config.toml
n_layer = 13
d_model = 160
n_head = 2
head_dim = 64
norm = "layernorm"
norm_place = "pre"
rope_fraction = 0.25
qk_norm = false
init_std_o = 0.0545
lr_head = 0.00751
decay_fraction = 1.0
batch_tokens = 65536
steps = 2521
dataset = "wikipedia_en"
Each number is 128 + 24 x the weight over its row's rms, rounded and kept within 0 to 255. Layers, rows and columns count from 0. The size above them is the row's rms in percent of the matrix's.

# layer 10 MLP up, 640x160, rms 0.0622, rows 317-331, columns 0-159
size [103 100 105  98 101  97 103 113  96  99 103 108 101 100 101]
[[100 113 105 127  98 116 141 133 106  91 131  97 158 155 148 150 107 162 132 109 136 116 102 103 111  92 132 153  76 156 122 108 146 123 100  89  85 148 145 105 162 115 170  88 112 124 135 108 135 126 105 103 152 119 101 164  82 141 129 145  83 137 136 106 120 128  93 139 100 150 114 128  97 128 109 111 130 167 146 114 159 154 137 160 121 182 134 105 146  99 116 117 128 136 141  95 132  92 133 118 145 114  94 174 182 141 121 131 115 136 125 204 140 135 145 130 118 115  91 136 112 104 107 127 145 140 120 107 153 147 131 106 114 105 143 122  62 148 160 127 103 133 111 114 108 129 157 192 117 108  99 114 145  88 138 104 109 145 104 134]
 [150 126 142 141 122 150  94 134 102 139 167 118 136 147 154 135 129 145 122 121 124  90 117 148  92 110 111 157 111  87 124 125 120 126 106 176 106 114 178 122 166 125 164 168  99 140 121 132 133 118 121 134 147 148 125 117 168 133  95 153  99 105 123  92 133 163 131 136 170 152 173  78 132 132 105 122 131 122 129 126 134 130 122 164 111 148 123 110 157 110  99 137  94 106 143 149 165 150  84 141 137  93  84  65  94  97 115 147 116 129 118 116 118 117 150 126 132 144 105 116  85 158 116 121 159 109 108 122 175 127 106 110 118 157  74  99  92 133 127  98 126  87 157 180 126 144 125 159 133 119 133 184 104 155 120 120 151 111  83 144]
 [158 107 142 147 120 132  96 127 167 146 142 141 136  96 133 136 121 106  86  86 112 116 172 147 100 105 133 129 159 109 114 131 167 126 110 152 146 141 131 142  97 161 150 135 145 109 164 137 129  98 157 109 154 102 169 141 130 143  98 128 112 113 132 121 149  96 103 158 138 115 110 187 145 151 134 145 131 138 131 128 110 103 101 201 137 168 135 132 137 152 127 122 115 147 108 114  94  88  84 115 127 132  79 143 150  95 142 111 147 159 140 121 153 138 130 121 164  99 118 118 102  96 106 150 157 139 169 129  92  83 110 102 137 148  98 120 138  88 152 115 124 142 100 125  87 119 147  94 123 128  97 114 120  72 103 129 134 158  97 190]
 [130 121 180 134 120 142 144 103  85 130  85 128 117 123 114 120 105 149 102  90 122 115 138  92 116 140 103 100 164 149 141 128 102 130 103 102 147  82 127 127 124 113 146  57 120 144 153 151 132  80 103 110  80 106 112 114  75  93 133 118 111 102 162 109 139 121 116 133 150 117 115 122 121 138 122 114 137 142 117 168 142 161 104 136 127 125 112 151 132 152 126  82 126 136  94 104 162 112 147  81  80 128 127 122 161 164  96 154 123 154 140 112 143  92 161 120  62 134  93 145 126  97 132 119 142 149 115 137 135 147  76 126 105 139 129  77  83 125 133  93 118 112 159 145 129 101 126 145 143 101 131 155 138 165 109 104 150 122  92 135]
 [142 147 119 147 115 110 117 118 144  94 115 130  97 161  66 142 152 115 145 111 156 146 142 110 104 130 171 100 104 126 124 114 140 153 128 143 123 128 164 107 136 149  79 117 111 172 124  96  97 161 140 134 132 138 153 138 104  93 158 130 148 130 104 145 102 140  95 121 139 173 151  78 118 161 142  98 125 130 137 157 129 117 143 137 111 182  73  93  99 158 154 116 139 137 113 102 155 129 129  99 145 117 148 138 153 133 161 145 128 146 130 132  72 129 119 110 117  72 150 158 133  94 120 131 127 139 158 114 137 106 126 104 137 116  87 187 102 156 159 134  97 128  88  86  92 177  92 120 138 142  87 112 105 136 157 141 143 136 131 133]
 [125 186 130 141 112 151 136 103 150 131 127  84 119 135 119 140 120 122 120  84  65 125 122 129 141 132 129 118 132 111 158 129 146 109 123 140  74 171 152 104 182 129 171 169  95 141 156 121 109 129  94 158 155 141 138  94 141 128 109 129  82 125 127 102 169 152 136 127 106 155 158 100 132 147 145 138 115  95 183 152 131 134 130 118 125 144 111 165 114 142 103 140  93  81 134 104 141 143 119 127 141 140 152 167 162 106 123 115 127 122 136 123 166 125 166 114 126 100 102 161 116 113 137  76 104 102 143  94 141  95  92  93 118 167  84  92 151 134 127 146 166 125 102 131 119 154 156 135 101 143 118 108 158 126  85 118 132 126 118  92]
 [109 129 131  99 132 131 113 121 169 121 138 146 128 132  87 135  90 125 115  96 104 135 127 170 103 155 136 110 121 125 160  89 140 153 111 124 124 140 169 159  96 143 139 116 115 125 108  99 124 131 164 143 156 137 160 106 132 147  80 131 148 157  95  99 118 118 139 124 132 133  90  97 123 141 164 168 128 132 141 110 103 112 108 159 165 152  99 128 109  84 125 133 126 101 170 108  83 122 163 148 168 103 129  75 140 112 108 124 132 125 155 123 127 157 101 164 135 138 105 117 145  91 131  88 169 128 145 130 115 131 161 164 142  95 172 150 140 114 115 125 142 165 111 143 150 154 148 135 157 150  93 166 178 118 167 142  61 117 145  95]
 [145  74  81 176 108 122 175 106 129  94 137 135 132 134 135 135 125 153 102 121 110 128  94 106 105 128 128 132 100 119 133 114 119 115 128  98  93 159 144 152 118 164 122 130 149 134 112 125 138 103  91 119 132 172 163 112 114  73 159 118 124 164  97 140 101 103 101  94 157 110 163 128 154 120 168  89 114 129 119 144 118 134 144 140 144 120 137 109 109 170  98 183 155 122 128 167 161  86 175 153  89  93 141 125  83 145 125 127 119 103 134 157 114 109 124 101 146 122 123 142 155 126 154 146  94 147 179 118 153 169 101 173 163 114 126 160 127 108 100 131 127 163 134 112 148 132 153 130 152 139  97 138 127 120  98 101 161 112 136 118]
 [128 155 129 149 131 139 151 149  78  93 138 150 133 167 151 106 166 158 141 146 172 124 129 119 154 122 151 122 181 137 138 155 125 125 101 136 165  88 158 154 128 166 144 165 125 174 172 132 130 152 135  83  81  75 103 118 109 116 127 122 132 137 136 128 129 112 125 158 130 126 101 146 146 158 113 112 134 127 135 145 114 113 171  89 127 141  96 157 108 133 153 167 119 103 128 155 139  73 127 144 169 123 163 103 116  83 142 108  95 131  98 118  90 172 103 120 140 135 123  86  73 151 127 113 124 147 109  72 112 111 112 145 146 160 154 129 144 116 109 132 159 133 143 135 110 108 133 163 127  90 119 129 130 137 127 118 162 109  92 145]
 [119  89 140 107 127 142 118 117 114 183 168 166 135 130 142  81 100 119 158 149 108 137 146 151  91 133 126 119  95 175 165 145 131 107 137 118 156 118 117 130 140 103 122 154 149 105 133 142 106 183 154 127 118 141 108  97 150 122  80 114 144 108 134 154 132  86 141 109 130 106 148 139 106  85 122 153 151 144 136 101 149 111 153 159  94 166  91 141 123 103 138  87 157 159 140 118  95 156 130 125  76 169 149 114 160 142 153 129 130 124 117 123 101 147  95 101 122 105 116  97 120 129  97  97 172 104 117 132 162 180 102 137  97  87 156 127 148 120 149 136  96 132 165 144  76 140 155 111 145 116 100 110 134 115 118 140 121 109 123  91]
 [174 124 121 148 117 119 108 138  93 134 137 117 135 126 136  79 161 137 152 147 133 180 128 131 139 158  68 128 124  77 103 104  74 183  96 118 120  92 188 142 153 113 137 147 144 173 169 105 108  65 168 139 155 152 150 142 128 123 100 134 121 138 134 110 119 142 131 141  91 134 145 122 174  98 142 115 122 112 103 148 141 131 117 116 141 150 179 125 117 149 125 185 147 107 119 109 118 121 109 142 167 139 138 110 149 102 152 155 104 118 136  68 116  88 134 117 145 138 132 121 146 129 156 111 142  89 137 118 137 111 138 101 114  96 117 114 132 167 154 132 132 125  98 155 108 143 174 140 147 144 111 109 127 136 145 120 155 101 107 150]
 [137 174  94 119 159  94 143 121 150 130 136 140 108 122 135 113 107 113  90 153 123 141  85  99 127 135 142 121 112  98 152 109 191 178 124 146 127 125 107 119 127  99 145 116 141 174 101 157 107 108 141 107 154 135 134 143 121 115  83 140  72 126 111 179 162 170  60 155  81 123 126 150 131 137 121 120  95 121 181 122 124 135  78 101 140 125  83  79 114 166  96 150 106  94 143 149 114 145 135 113 118 142 113 117 128 115 135 161 142 135 105 125 155 146 130 166 100 101 145 134  84 121 126 104 140 149 110  93 158 111 115 124 117 157 117 134 103 133 104 154 151 130 135 115 144 141 115 148 113 139 122 144 110  94  88 119  92 117 113  94]
 [175 159 145 131 106 119 123 134 112 115 163 122 160 123 128 119 112 136 133 146 140 135 123 108 142 140 163  83 154 180  96  93 130 149 121 153 177 128 158 100 143 139 131 106 174 117 130 163 112  87 114 113 128 115 156 110 148 151 118  91 139 119 103 151 149 144 103 108 132 162 107  86 117 120 123 126 126 129 170 164 150 121 114 122 117  92 136 127 153 119 122 143 151 150 141 120 132 109 130  98  91 151 101 126 112  78 124 108 161 173 113  85 159 109 106 135 111 157  92 137 118 130 147 117 179 111 147 115 153  89  90  98 116 137 106 155 155 150 171 152 105 107 140  79 131 137 146 120 128 138 149 142 146 117 156  80 155 112 195  94]
 [101 186 134 150  68 154 133 111  96 111 107 119 164 144 194 135 120 157 137 123 116 101 138 188 157 150 169 105 133 117 134 126 112 138 150 149 120 131 130 135 119 168  90 112 114  92 124 138 135 137 116 124 129 155 138 139 150 114 142 116 135 141 151 135  91 117 186 137 133 111 108 138  93 135 142 113 127 146 130 194  89  96 119 125 142 151 143 132 106 114 151 130 157 129 176 151 138 121 131 109 140 132 119 111 153 123 163 118 109 119 123 150  79 112  81 116 135  86 134 102 181  95 124 124 137 114 108  86 116 127 150 130 131 140 111 116  60 173 116 153 105 176 123 136 118 127 164 154 151 146 142 123  94 117 134 108 115 124 148 156]
 [142 124 157 121 102  86 146 153 113 115 152 159 110 110 175 162 136  97 116 131 104 151  99 132 138 132 141  98 176 150 140 146 133  98 176 122 154 127 169 143 129 103 140 140 102 136 145 133 121 107 126 142 138 163 100 139 162 122  83 140 142 131 150 104  93 172 123 125 116 143 115  86 132 112 146 137 161 144 146 128  88 133 103 145 168 103  80 172 132 136 143 170 142 143 110 106 115 163  91 135 117 115  88 134 141 149  78 110 142 134 107 146 145 113 118 156 143 150 115 102 113  97 161 126 102 127 166  97 135 138 152 111  77 148 119 173 117 163 137 116 164  66 164 117 109 131 110 144 117 162 143 133 168 132 156 147 152 105 139 108]]
# layer 10 MLP down (transposed), 640x160, rms 0.0628, rows 317-330, columns 0-159
size [104  95 101  98 106  98 107 107  96 100 102 101 103 105]
[[120  87 136 126 134 100  98 145 119 112 137 104 100 118 133 112 117  91 106 191 140 102 128 139 120 126  80 108 143 114 154 131 136 139 121 101 151  99 122 151 137 135 116 132 135 145 123 118 125 167 171 139 122 128 145 118 138  90 142 127 146 142 139 179 153 126 117 144 206 137 120 161 131 148 141 163 100 152 145 108 108 129 100 142 126 104 113 103  98 105 139 134 156 149 183 126 123 148 141 108  90 165 147 116 134 109 153  96 133 141 114 115 105 165 121 118  72 153  89 125 165 113 110 140 142 136  74 105 138  69  98 117 102 113 103 120 113 113 152 144 141 123 149 149 111 141 100 107 119 133 141 109  76 105  74 177  82 132 150 118]
 [ 91 139 154 124  97 148 128 104  87  75  97 135 112 105  97 105 111 133  73  69 149 128 118 151 116 105 143 118 136 113 168 124 163 158  87  51 109 120 145 103  97 100 124 119 164 114 121 107 125 108  65 163 114 139 136  96 106 126 131 116 131 130 127 143 136 145 116 109 137 134 141 110 156 130 153 138 104  70 168 143 150 129 154 129 122 115 164 135 119 156 141 127 117 163 115 147 105 124 133 136 132 137 163 133 119 170 124 128 122 139 125 149 133 110 121 146 100 128  85 138 104  71 102 145 155 144  96 174 127 153  97 130 126 105 152  79 124 172 111 133 117 144 116 146 132 130 124 139  80 139 107 117 104 154 130 148 130 103 143 165]
 [130 117 141 148 115 122 103 149 117 162  68 102 101  86 129 120 152 110 151 119 131 121 109 114 103 146 115 119 111 148  86 150 141  97 108 117 108 181 118 147 140 120 156  66 164 149 106 119  78 101 156 133 123 141 107  75 173 121 179 151 130 134 157  99 132  95  88 112 140 137  93 148  87 114 154 131 114 124 102 155 173 142 158 131 149 131 125 133 119 127 108 154 139  93  99 147 138 129 152 166 129 113 121 146 128 122 143 144 116 133 143  89 155 140  93 139  93  87  79 130  91  88 145 140 118 113 149 116 128 106 117  74 133 122 129 164 113 145  98 166 121 100 151 109 139 108 151 152 123 158 126 130 156 123 137  99 125 133 141  88]
 [122 113 101 189 137 119 135  99  87 163  88 130 161  97 121  71 116 132 103 148 153 113 109  81 121  86 130 115 106 134 146 100  84 121 116 140 102  74 171 132  77 172 126 114 170 119 139 110 127 148 152 135  84 167 133  89 132 101 142 138 145 127 112 117 109 147 148 119 115 121 123 109 131 121 122 136 112 144 130 149 133 135 142 107 118 140 142 104 157 134 130 124 105 106 172 112 172 139 151 144 150 106 152 155 153 160 122 114  74 111 117 174 142 172 111 131 130 143 144 140 152 153 135 158 154 147 111 146 132  99 114 151 142  88 146 138 106 123 144 140 111 133 101  82  93 112 142 136 164 104  99 104 127 143 126 132 142 147 190 142]
 [114 108 105 133 133 128 132 124  73 126 155 116 116 109 126  76  99 129  93  66 127 136 119 146 117 168 130 132 123 163 119 156 159 128 170 111  86 144  96 108  80 143  95 106 101 153 120 132 154 146 158 135 123 164 162 156 150 170 131 161  98 113 142 128 169  72 132 153 138 121 100 114 103 116 110 126 126 100 139 148 154  91 125 151 139 145 115 147 145 169 101 146 158  85 156 139 129 115 122 118 145  90 106 160 144  99 129 135 167 138 134 120  69 125 125 121 132 142 142 145  92 119 112 111 107 133 127 167 133 146 104 160 132 139 146 121 121 100 116 110 135 124  99 118 144 117 116 147  79  86 119 131 171 159 118 146 162 171  89 112]
 [107 121 118 169 173 112 172 154 119 123  92 129 112 111  99 114 129 147 164 111 159 101 139 156 137 163 159 135 110 152 128 157  81 128 127  74 122 138 116 157 130 157 102  87 123 108 113 119 123 186 137 116 123 141 172 124 166 110 102 114 165  94 123 105 122 134 131 151 139 116 116 121 130 127 112 100 128 159 148  99 155 129 106 152 126 115 117 124 163 124 148 128 108 127 109  81 134 148 140 169 157 104 125 159 155 148 161 159 191 146 109  97  94 151 109 145 172 112 160 118 153 142 162 126 167 161 107 156 139 172 166 127 155 145 167 112 128 104 104 113 146  87 119 150 146 113 134 126 121 130 120 154 139 101 134 122 100 155 103  95]
 [153 115 184 114 119 109 148 146 110 151  96 112 128 103 108 140  70 132 139 142 140 125  81 133 119 102 113 123 122  98 124 135 104 103 113 137 100 143 122 135 147 131  97  93 129 166 155 129 112 148 129  98 128 107 143 169 101  92 141 133 116  96 138 137 117 150 112 144 161 128 147 136 107 142 161 114 173 120 115 108 113 146 167 123  80 129 125  96 163 124 119 131 128 155 123  87 112  95 116 133 119 122 109 150 150 164 115 152 170 147 112  87 168 169 193 116 112 159 134 156 158 125 170 138 165 135 163 160 144 123  89 124 136 159 145 125  84 156 157  99 120 143 123 138 148  84 145 109 143 104  81 115 109 121 114 101 135 124 174 166]
 [ 96 153 105 146 116  97 118 119 123 146 129  82 101 137 145 100 141 104 119 108  91 122 128 151  92 136 127 160 102 133 111 108 143 113 118 185 103 142 114  95 160 133 138 135 131 120 167  81 123 147  99 117 129 159 132 147 120  94 121 134 180 157 138  99 110 133 111  90 148 109 130 108 124 153 101 109 167 141 136 136 148  87 157 144 144 113 107 184 153  93 142 102  61 122 165 172 143 129 135 123 137 139 129 112 101  90 123 155  99 127 147 159 128 111 111 158 164 122 148 172 128 161 112 136 115 142 110  81 134 142  90 178 140 153 102 118 169 127 133 141 128 146  99 106 169 113 103 120 144 141 152 153 100 170 102 136 150 115 150 122]
 [114 117 100 120 117  96 138 136 109 159 172 111 145 149 166 118 130 120  99  88 159 143 150 144 112 133 125  94 131 142 100 135 144 163  96 104 144 189 124 109 142  99 158 104 143 136  96 109 148 107 137 150 152 160 111  88 144 156 145 139 151 134 101 127 130  77 132 149 137 126 107 146 148 108 164 117 151 174 105 101  90 129 128 108 134  87 111 126 139  95 103 186 101 131 110  67 123 128 134 117 160 153 127 145 106 173 112 116 142 146 123 121 138 111 158 132 115 100 125 142 149 120 109 148 160 122 115 146 132 145  80 152 116 108  84  75 122 168 126 120 140 131 168 129 141  96 159  87 164 144 131 132 145  99 165 143 145 123 103  83]
 [116 133 141 113 156 100 120 146 162 130 122 136 119 144 138 122 110 149 100 144 126 117 168  71 110  92 159  99  94  89 155 107 133 151 134  78 111 127 145 139 118 179 139 122 133 102 130  86 152 101 143 129 143 102 160 163 138 133 159 108 140 136 129  96 134 128 147 139 149 100 145 153  84 121 128 104 112 112 113 179 125 165 134 114 140 109 100 105 142 163 132  73 113 149 165  87 109  96 148 131 158 111 164 111  97 136 114 137 181 167 110 117 104 160 126 146 111 114 137 123 117 103 111 161 112 117 124 163  80 102  71 117 139 134 147 163 129 105 166 101 156 106 137 160 165 158  98 127 127 151 126 128 112 126 136 159 151 155 136 101]
 [ 99 177  92 149 136 148 117 141 105 132 125 173 160 165 136 139 120 157 109 114 146 177 109 123 153  91 137 170 125 128 174 102 156 120 141 109 120  75 162 145 139 141 144 117 134 142 153 127 110 122 127 148 135 122 124 119 162 119 104 117 158 145 128 142  92 112 118 143 154  70  99 113 116 107 117 119 114 147 152 110 113  76 136  79 133 112 117 156 154 121 153 129 143 115 117 145 108 115 106 112 121  92 106 139 114 117 119 138 130 129 126 155 125 147 116 133 167 157 129 103 107 132 109  68 114 150  99 191 144  98 156 148 114  81 126 114 126 137 157 163 107 134 116 143 123 146 141 176 145  55 147 116 166 109 107 135 100 130  83 101]
 [166 169 111 146 136 173 121  85 115 135 152 155 123 122 153 156 132  87 105 129 116 101 110 104 125 152 129 139 150 139 118 149 132 156  92 130 137 140 151 164 165 137  97 135 127 168 158  88 116 127  90 156 171 101 132 139 135 121 141 150 155 174 141 124 112 129 109 126 113 105 157 101  94 145 109 144 112 111 116 169  89 146  74 150 107 156 140 156  78 111 106 175 123 148 171 141 115 134 126 109 112 119 184 112 131 117 165 108 109 136 115 129  88 137 139 131 136  94 126 104  99 104 121 118 101 114 132 119 135 132 132 151 142 144 150 132 164 146 169  87 112 162 187  98 114 122 141  95 111 154 108 128 111 174 110 126 165 146 158 117]
 [131 161 101 163 116 124 120 163 144 147 128 197 173 117 132 176 122 132 141 137 144 114 109 128 117 113 126 117 116 121 153 127 116  97 144 115 166 129  98 125 140 115 150 121 130 102  91 148 115 103 122 112 143  93 143 123 127 109 136 128 124 148 202 123 130 106 145 137 109 114 122 155  85 189 112 104 145 143  91  98 105 137 168 142 114 125 140 144 121  91 110 139 155 163  76 104 158 114 149 120 136 136 128 146 135 114 108 128 140 133 152 112 139 115 152 131 177 108 147 145 194 142  79 119 100 103 168 113 116  77 136 132 142 131  84 145 190 123  97 168 141 126 158 134 104 124 124 160 146 134  88 127 122 159 111 135 105  99 124 138]
 [145 140 131 113  94 139 143 120 207 147 117  94 128 106 106 130 114 120 107 177 150 168 105 151 134 164 178 106 110  90 167 145 116 122 173 114 105 128 131 104 129 169 163 147 121 135 143 123 126 131 132 108  93 120  85 116 145 109 114 148 143 128 155  99 145 147 126 150 125 161 157  86  95 119 122 127 146 102 143 114 124 138 122  77 126 116 126  96 157  95 157 127 118 134 122 118 123 122 111 120 129 125 118 118 104 118 132 187 108 142 103 119 145 155  82 104 117  82 102 146 149 109 141 159 117 129 109 181 120 105 113 132 149 100 153 150 161 115 145 146  75 158 120 127 115 154 150 151  92 126 154 132  65 151 151 129 155 174 135 133]]
# layer 10 MLP gate, 640x160, rms 0.0633, rows 318-331, columns 0-159
size [100 101  96 102  88 100 111  91  96 104 109 105 101 102]
[[116 159 111 100 120  84  83 100  75 136 124 105 103 127  92 126 156 121 112 131  82 104 132 111 132  93 124 122  99 144 139 112 130 154 167 112  97  94 121 127 110 133 163 150 149 102 117  86  97 125 102 142  61 172 103 117 147  95 165 150 110 121 126 121 102 103 117 111 120 115 137 116 141 118 145 136  85 140 162 145 118 146 115 109  70 116 116 132  89 139 120 137 105 100  95 104  96 118 118 180 145 112 128 145 151 137 145 127 113 113 117 127 126  87  91 163 123 170 121  78 130  99  95 121 132 127 143 152 124 147 130 124 137 124 164 164 158 153 106 109 120 137 108 120 164 149 112 168 139 140  91 115 102 128 140 153 142 128 164 181]
 [122 112 139 122 125 121 118 158 167  84 139 105 112  98 142 134 123 148 131 169 160 131 132 120 127 116 142 120 132 115 120 102  89 110 154 154 146  98  92 112 110 103  74 111 134 113 109 107 153 140  76 186 165 131 146 111 117  99 137 142 172 145 111 150 166 152 106 104 156 118 140 128  92 122 126  91 155 155  97 153 148 145 158 152 184 160 137 140  89 119 118 123  89 144 106 133  85  96 170  95 152 137 117 109  89 131  84 138 124  86 129 153 149 116 177  90  96 182 133 122  98 129 142 151 155 144 117 111 142 122 122 161 101 148 150 125 124  99 130 144  98 112 136 119 120 139 126 131 102 137 130 145 132 122 114 150 186 106 152 130]
 [164 129 145  92 118 108 112 105  86 147 162 153  80  75 151 108 131 102 115 111  94 123 132  74 140  89 149  97 108  97 112 161  93 111 143 152 156 123 111 119 119 127 104 137 153 109 142 161 130 116  99 118 150 154 117 142 156  92 152 178 119  83 132 121 100 110  90 113 137  93 125 147  90 128 104 146  75 113 148  79 151 121 151 122 116 152 131 156 107 138  92 127 107 129 109  92  91 121 152 117 155 134 166 113 136 121 143 110 139 111 125 130 111 143 112 114 109 140 100 182 163 127 116 141 124 131 125 136 189 177 112 107 119 123 136 133 139  70 112  91  98 109 116 153 138 113 111 152 140 138 121 108 120 162 139 136 152 132 112 153]
 [175  84 161  86 128  99 149 127 114  85 125 154 144 141 125 139 130 159 123 125 133 162 154 119 110 131 135  99 118  85 158 128 157  73 123 162  98 176 101 114 133 148 143 147 116 130 117 138  90  93 146 161 140 126 116 111 126 105 162 141 110 154 133  99 136 141 132 162 142 156 111 148 147 136 169 135 157 114 113 152 162 156  85 163 123 111 181 112 156 122 145 127 106 130 164 116 135 146  71 125 130 138 115 120  99 157 188 113  99 102 127 135 146 121 172 180 147 143 126 124 142 112 164 139 104 108 171 151 107 133 117  85 138 182 134 123 143 116 159 151 150 125 127 124 106 108 130 149 164 102 134 128 109  94 119 153 106 124 115 115]
 [153 125 113 124 145 173 138 139 156 101 134 113 122 101 163 143 146 146 132 128 105 127 135 122 174 130  82 115  69 136 112  70 123 104  94 124 156 129 157 111 142 137 172 149  89 143 165  85 102 185 122 120 162 144 127 144 135 160 117 133  93 114  95 104 120 156 144 134  97 170 176 123  95 160 134 131  68 115 106  97 148 114 144 148 130 127  93 141 151 121 104 130 137  79 136 119 154 122 123 133 127 134 138 149 149 111 142 143 141  92 126 111 117 113 121 151 149  89 119 157 117 189 158 117  95 138 144 124 166 151 130 130 151 153  87  99 140 137 146 128 156  98 146 106  82  99 109 139 127 150 124 129 136 152 129 150 109 157 130  95]
 [180  96 149 130 177 108 110 131 115 123 171 151 105  89 160  99 106 117 126 170 157 161 126 118 125 103 115 102 103 113 128 105 124 124 160 160 123 111 149 143 139 118 132 168 122 154 122 146 120 156 135 156 118 143 108 114 180 143 138 126 151 130 111 141 131  97  93 113 138 122  66 165 150 121 172  95 122 117 179 133 114 107 109 163 154 120 132 111 147 137 101  97 115 151  74 109 153 128 137 155  93 161 158 130 115 187 141 131  97  92 127 155 106 135 156 140 147 136 107 102 117 137 145 128 183 106 143 128 100  96 138 146 147 125  90 148 139 111 143  94  93 129 131 129 156 144 145 132 148 116 112 170 161 182 124 114 130 107 142 132]
 [153 135 142 133 133 143 177 158 139 151 125 164 146 122  97 119 104 156 110 105 119 179 149 118 168 164 121 133 143 112 124 135 113 156 147 113 119 140  86 134 132 116 112 149 148 133  90 152 110  97 135 120 114 142 147 142 145  96 102 127 191  88 144 145 119 132 101  64 149 144 148 167 111 130 139 157 147 124 129 136 118 109  90 140 141 138 135 100 196 115 160 120 117 109 135 120 178 157 126 118 122 126 148 151 122 116 135 167 138 150 147 160  86 129 171 148 133 142 101 141 196 114 158 105 119 114 144  71  96 108 140 120  93 146 109 116  93 143 130  78 100 136 144 177 130 134 136 105 129 115  94 125 118 119 136 116  97 119 142  94]
 [117 144 148 114 135  98 104  98 114  68 146 131 126  94 147 162 116 134  94  84 128 134 127 133 109 163 118 133  86 163 148 133 143 122 133 132 116 156 124 151 157  93 158 138  88 107 111 144 102 132 136 126 175 110 129 134 114 125 156 129 141 166 136 132 175 118 135  95 129 140 122 149 124 155 181 150 124 153 100 114 125 124 107 154 115 103 191 136 168 136 141 107 125 147 167 153 110  90  86 110 175 128 121 178 100 136 135 131 129 127 131  92 101 143 122 177 113  97 144  94 118 110 109 137 180 168 143 134 102 136 148 137 125 144 109 159 165 122 151 152  88  98 122 154 134 104 123  97 134 143 111 129 134 123 134 119  60 133 141  90]
 [147  91 101 130 115 125 104  85 185 124 127 112 150 117 127  83  86 111 139 131 139 128 114 139 142 106 128 131  96 144 105 167 131 192 109  98 142 146  71  91 140 159 139 138 117 146 127 136 138 160 113 131 132 133 107 162 118 156  92 165 174 151 131 136 103 130 126 159 130  94 109 168 117 140 160 140 143 110 113 134 133 130 142 132 140 130  89  68  93 124 108 141 166 122 132 111  93 108 171 144 122 162 163 112 134 110 145 169 154 144 120 145 101 158 113 122 101 147 138 128 126  88 174 140 133  94  99 116 164 159 117 117 105 140 149 110 151 138 129  71 100 162 125 117 125 116 139 160 106 137 109 148 132 136 112 159 102 150 164  93]
 [115 156 140 107 147  99 135 119 173 152 119 134  98 128 145 139 109 111 128 124 101 150 121 121  97 124  97  93 106 176  85 113 193 151 134 117 138  99 152 129 124  95 128 103 168 133 122  87 133 137 132 174 114 108 118 131 144  96 150  96 115 122 138 132 145 113 127  78  92 145  76  93 103 134 125 140 165 158 115 168 102 150 140 170 117 121 122 138  94 116 102 123 101 124 167 119  93 175 111 114 161  76 117 139 136 132 145 140  90  95 110 137 151 126  98 108 146 131 122 122 114 103 143 106 168 163  98 111 110 143 171 137 131 153 179 119  93 135 137 130 125 116 138 143 139 131 108 142 137  95 103 130 111  97 103 156 148  94  74 125]
 [149 122 130 123 116 115 168 170 143 141 102 134 135 146 146 143 173  73  99 132  87  87 119 129 151 116 105 141 107 135 151 139 157 132 117 118 154 114 159  89 147 115 101 150 152 139 127 106 139 124 121  96 124 115 136 136 116 115 129 111 203 168 148 118 117 118 118  84  85 122 136 136 134 128 150 154 150 103 106 149 127 153 134 127  74 117  96 190 101 141 107 115 123 170 107 174 151 126 164 183 125  96 155 160 146 116 165 139 123 137 102 133 143 145 166 117 186 152 139 121 138 130 108 136 151 125  99  95 140 184 150 152 123 140 158 112 125 113 126 111  98 134 129 121 128 135 122 138 179 134  93 167 135 154 130 116 127 109 106  94]
 [165 122 148 120 155 165 105 119 149  85 179  95 132 108 160 174 142 132 113 135 147 193 115 107 119 120 164 129 150 111 147 101 123 119 134 132 151 110 104 129 160 123 124 110 154 152 128 171 150  78 126 177 144 119 114 186 110 151 134 158 133 106 156 105 147 176 137 146 124 127 137  95 114 147 157 133 146 134 114  94 104 145 120 162 101  99 121 103 157 142 141 160 117 125 124 105 100 101 129 139 136 111 142 126 131  87 121 153 158 126 100 108 129 122 130 173 151 117 133 137 137 132  98  96 110 145  71 119 138 139 119 134  92  78 100 170 119 133 109 158 158 116 126 124 105 124 158 140 124 182 160 157 121 124 106 145 129 142 152  77]
 [150 113 167 109 130 111 138 145 150  86 128 155 124 136 162 113  99 153 147 134 152 107 153 170 155  80 163 162 111 149 103 139 103 142 152 163 162 125 134  91 120 117 139 128 152 132 131 153 107  77 140 146 114  97 152 123 101 152  95 153 128  94 131 123 127 104 102 169 138 111 143 144 117 153 131  95 149 157 106 150 117 115 146 165 111 127 145 116 102 135 144 116  90 164  93 174 105  70 107 153 117 130 129 142 133 104 124 138 134 143 193 154 100 135 124 190  81 155 112 129 113 148 139  85 161 162 146 127 140 133 113 114 113 117 183 183 123 163 102 123 118 111 134 131 147 114 153 128 134 128  98 115  96 121 134 126 134 143 155 147]
 [146 133  99 123 121 127 114 151 100 117 111 109 172 123  87 126 111 137 146 127  99 107 140 180  98 127 127 139 162 151 137  98 137 158 149 127 140  96 126 115 152 141 133 165 114 149 126 151 116 134 138 152 151 117 139  52 155 107  73 152 157 143 165 112 111 133 124 115 102 159 150 100 127  89 138 135 130 107 111 127 111 100 136 130 125 158 124 106 170 128 135 149 104 162 102 126 119 124 138  89 126 123 101  84 132 147 139 140 136 147  81 161 136 136 138  97  68 145 134 142  95 162 162 136 144  84  89  89 150 149 111 143 101 148 143 134 168 106  93  87 146 118 154 102  81 152 126 160 144 167  86 137 153 122 112 148 103 144 119 120]]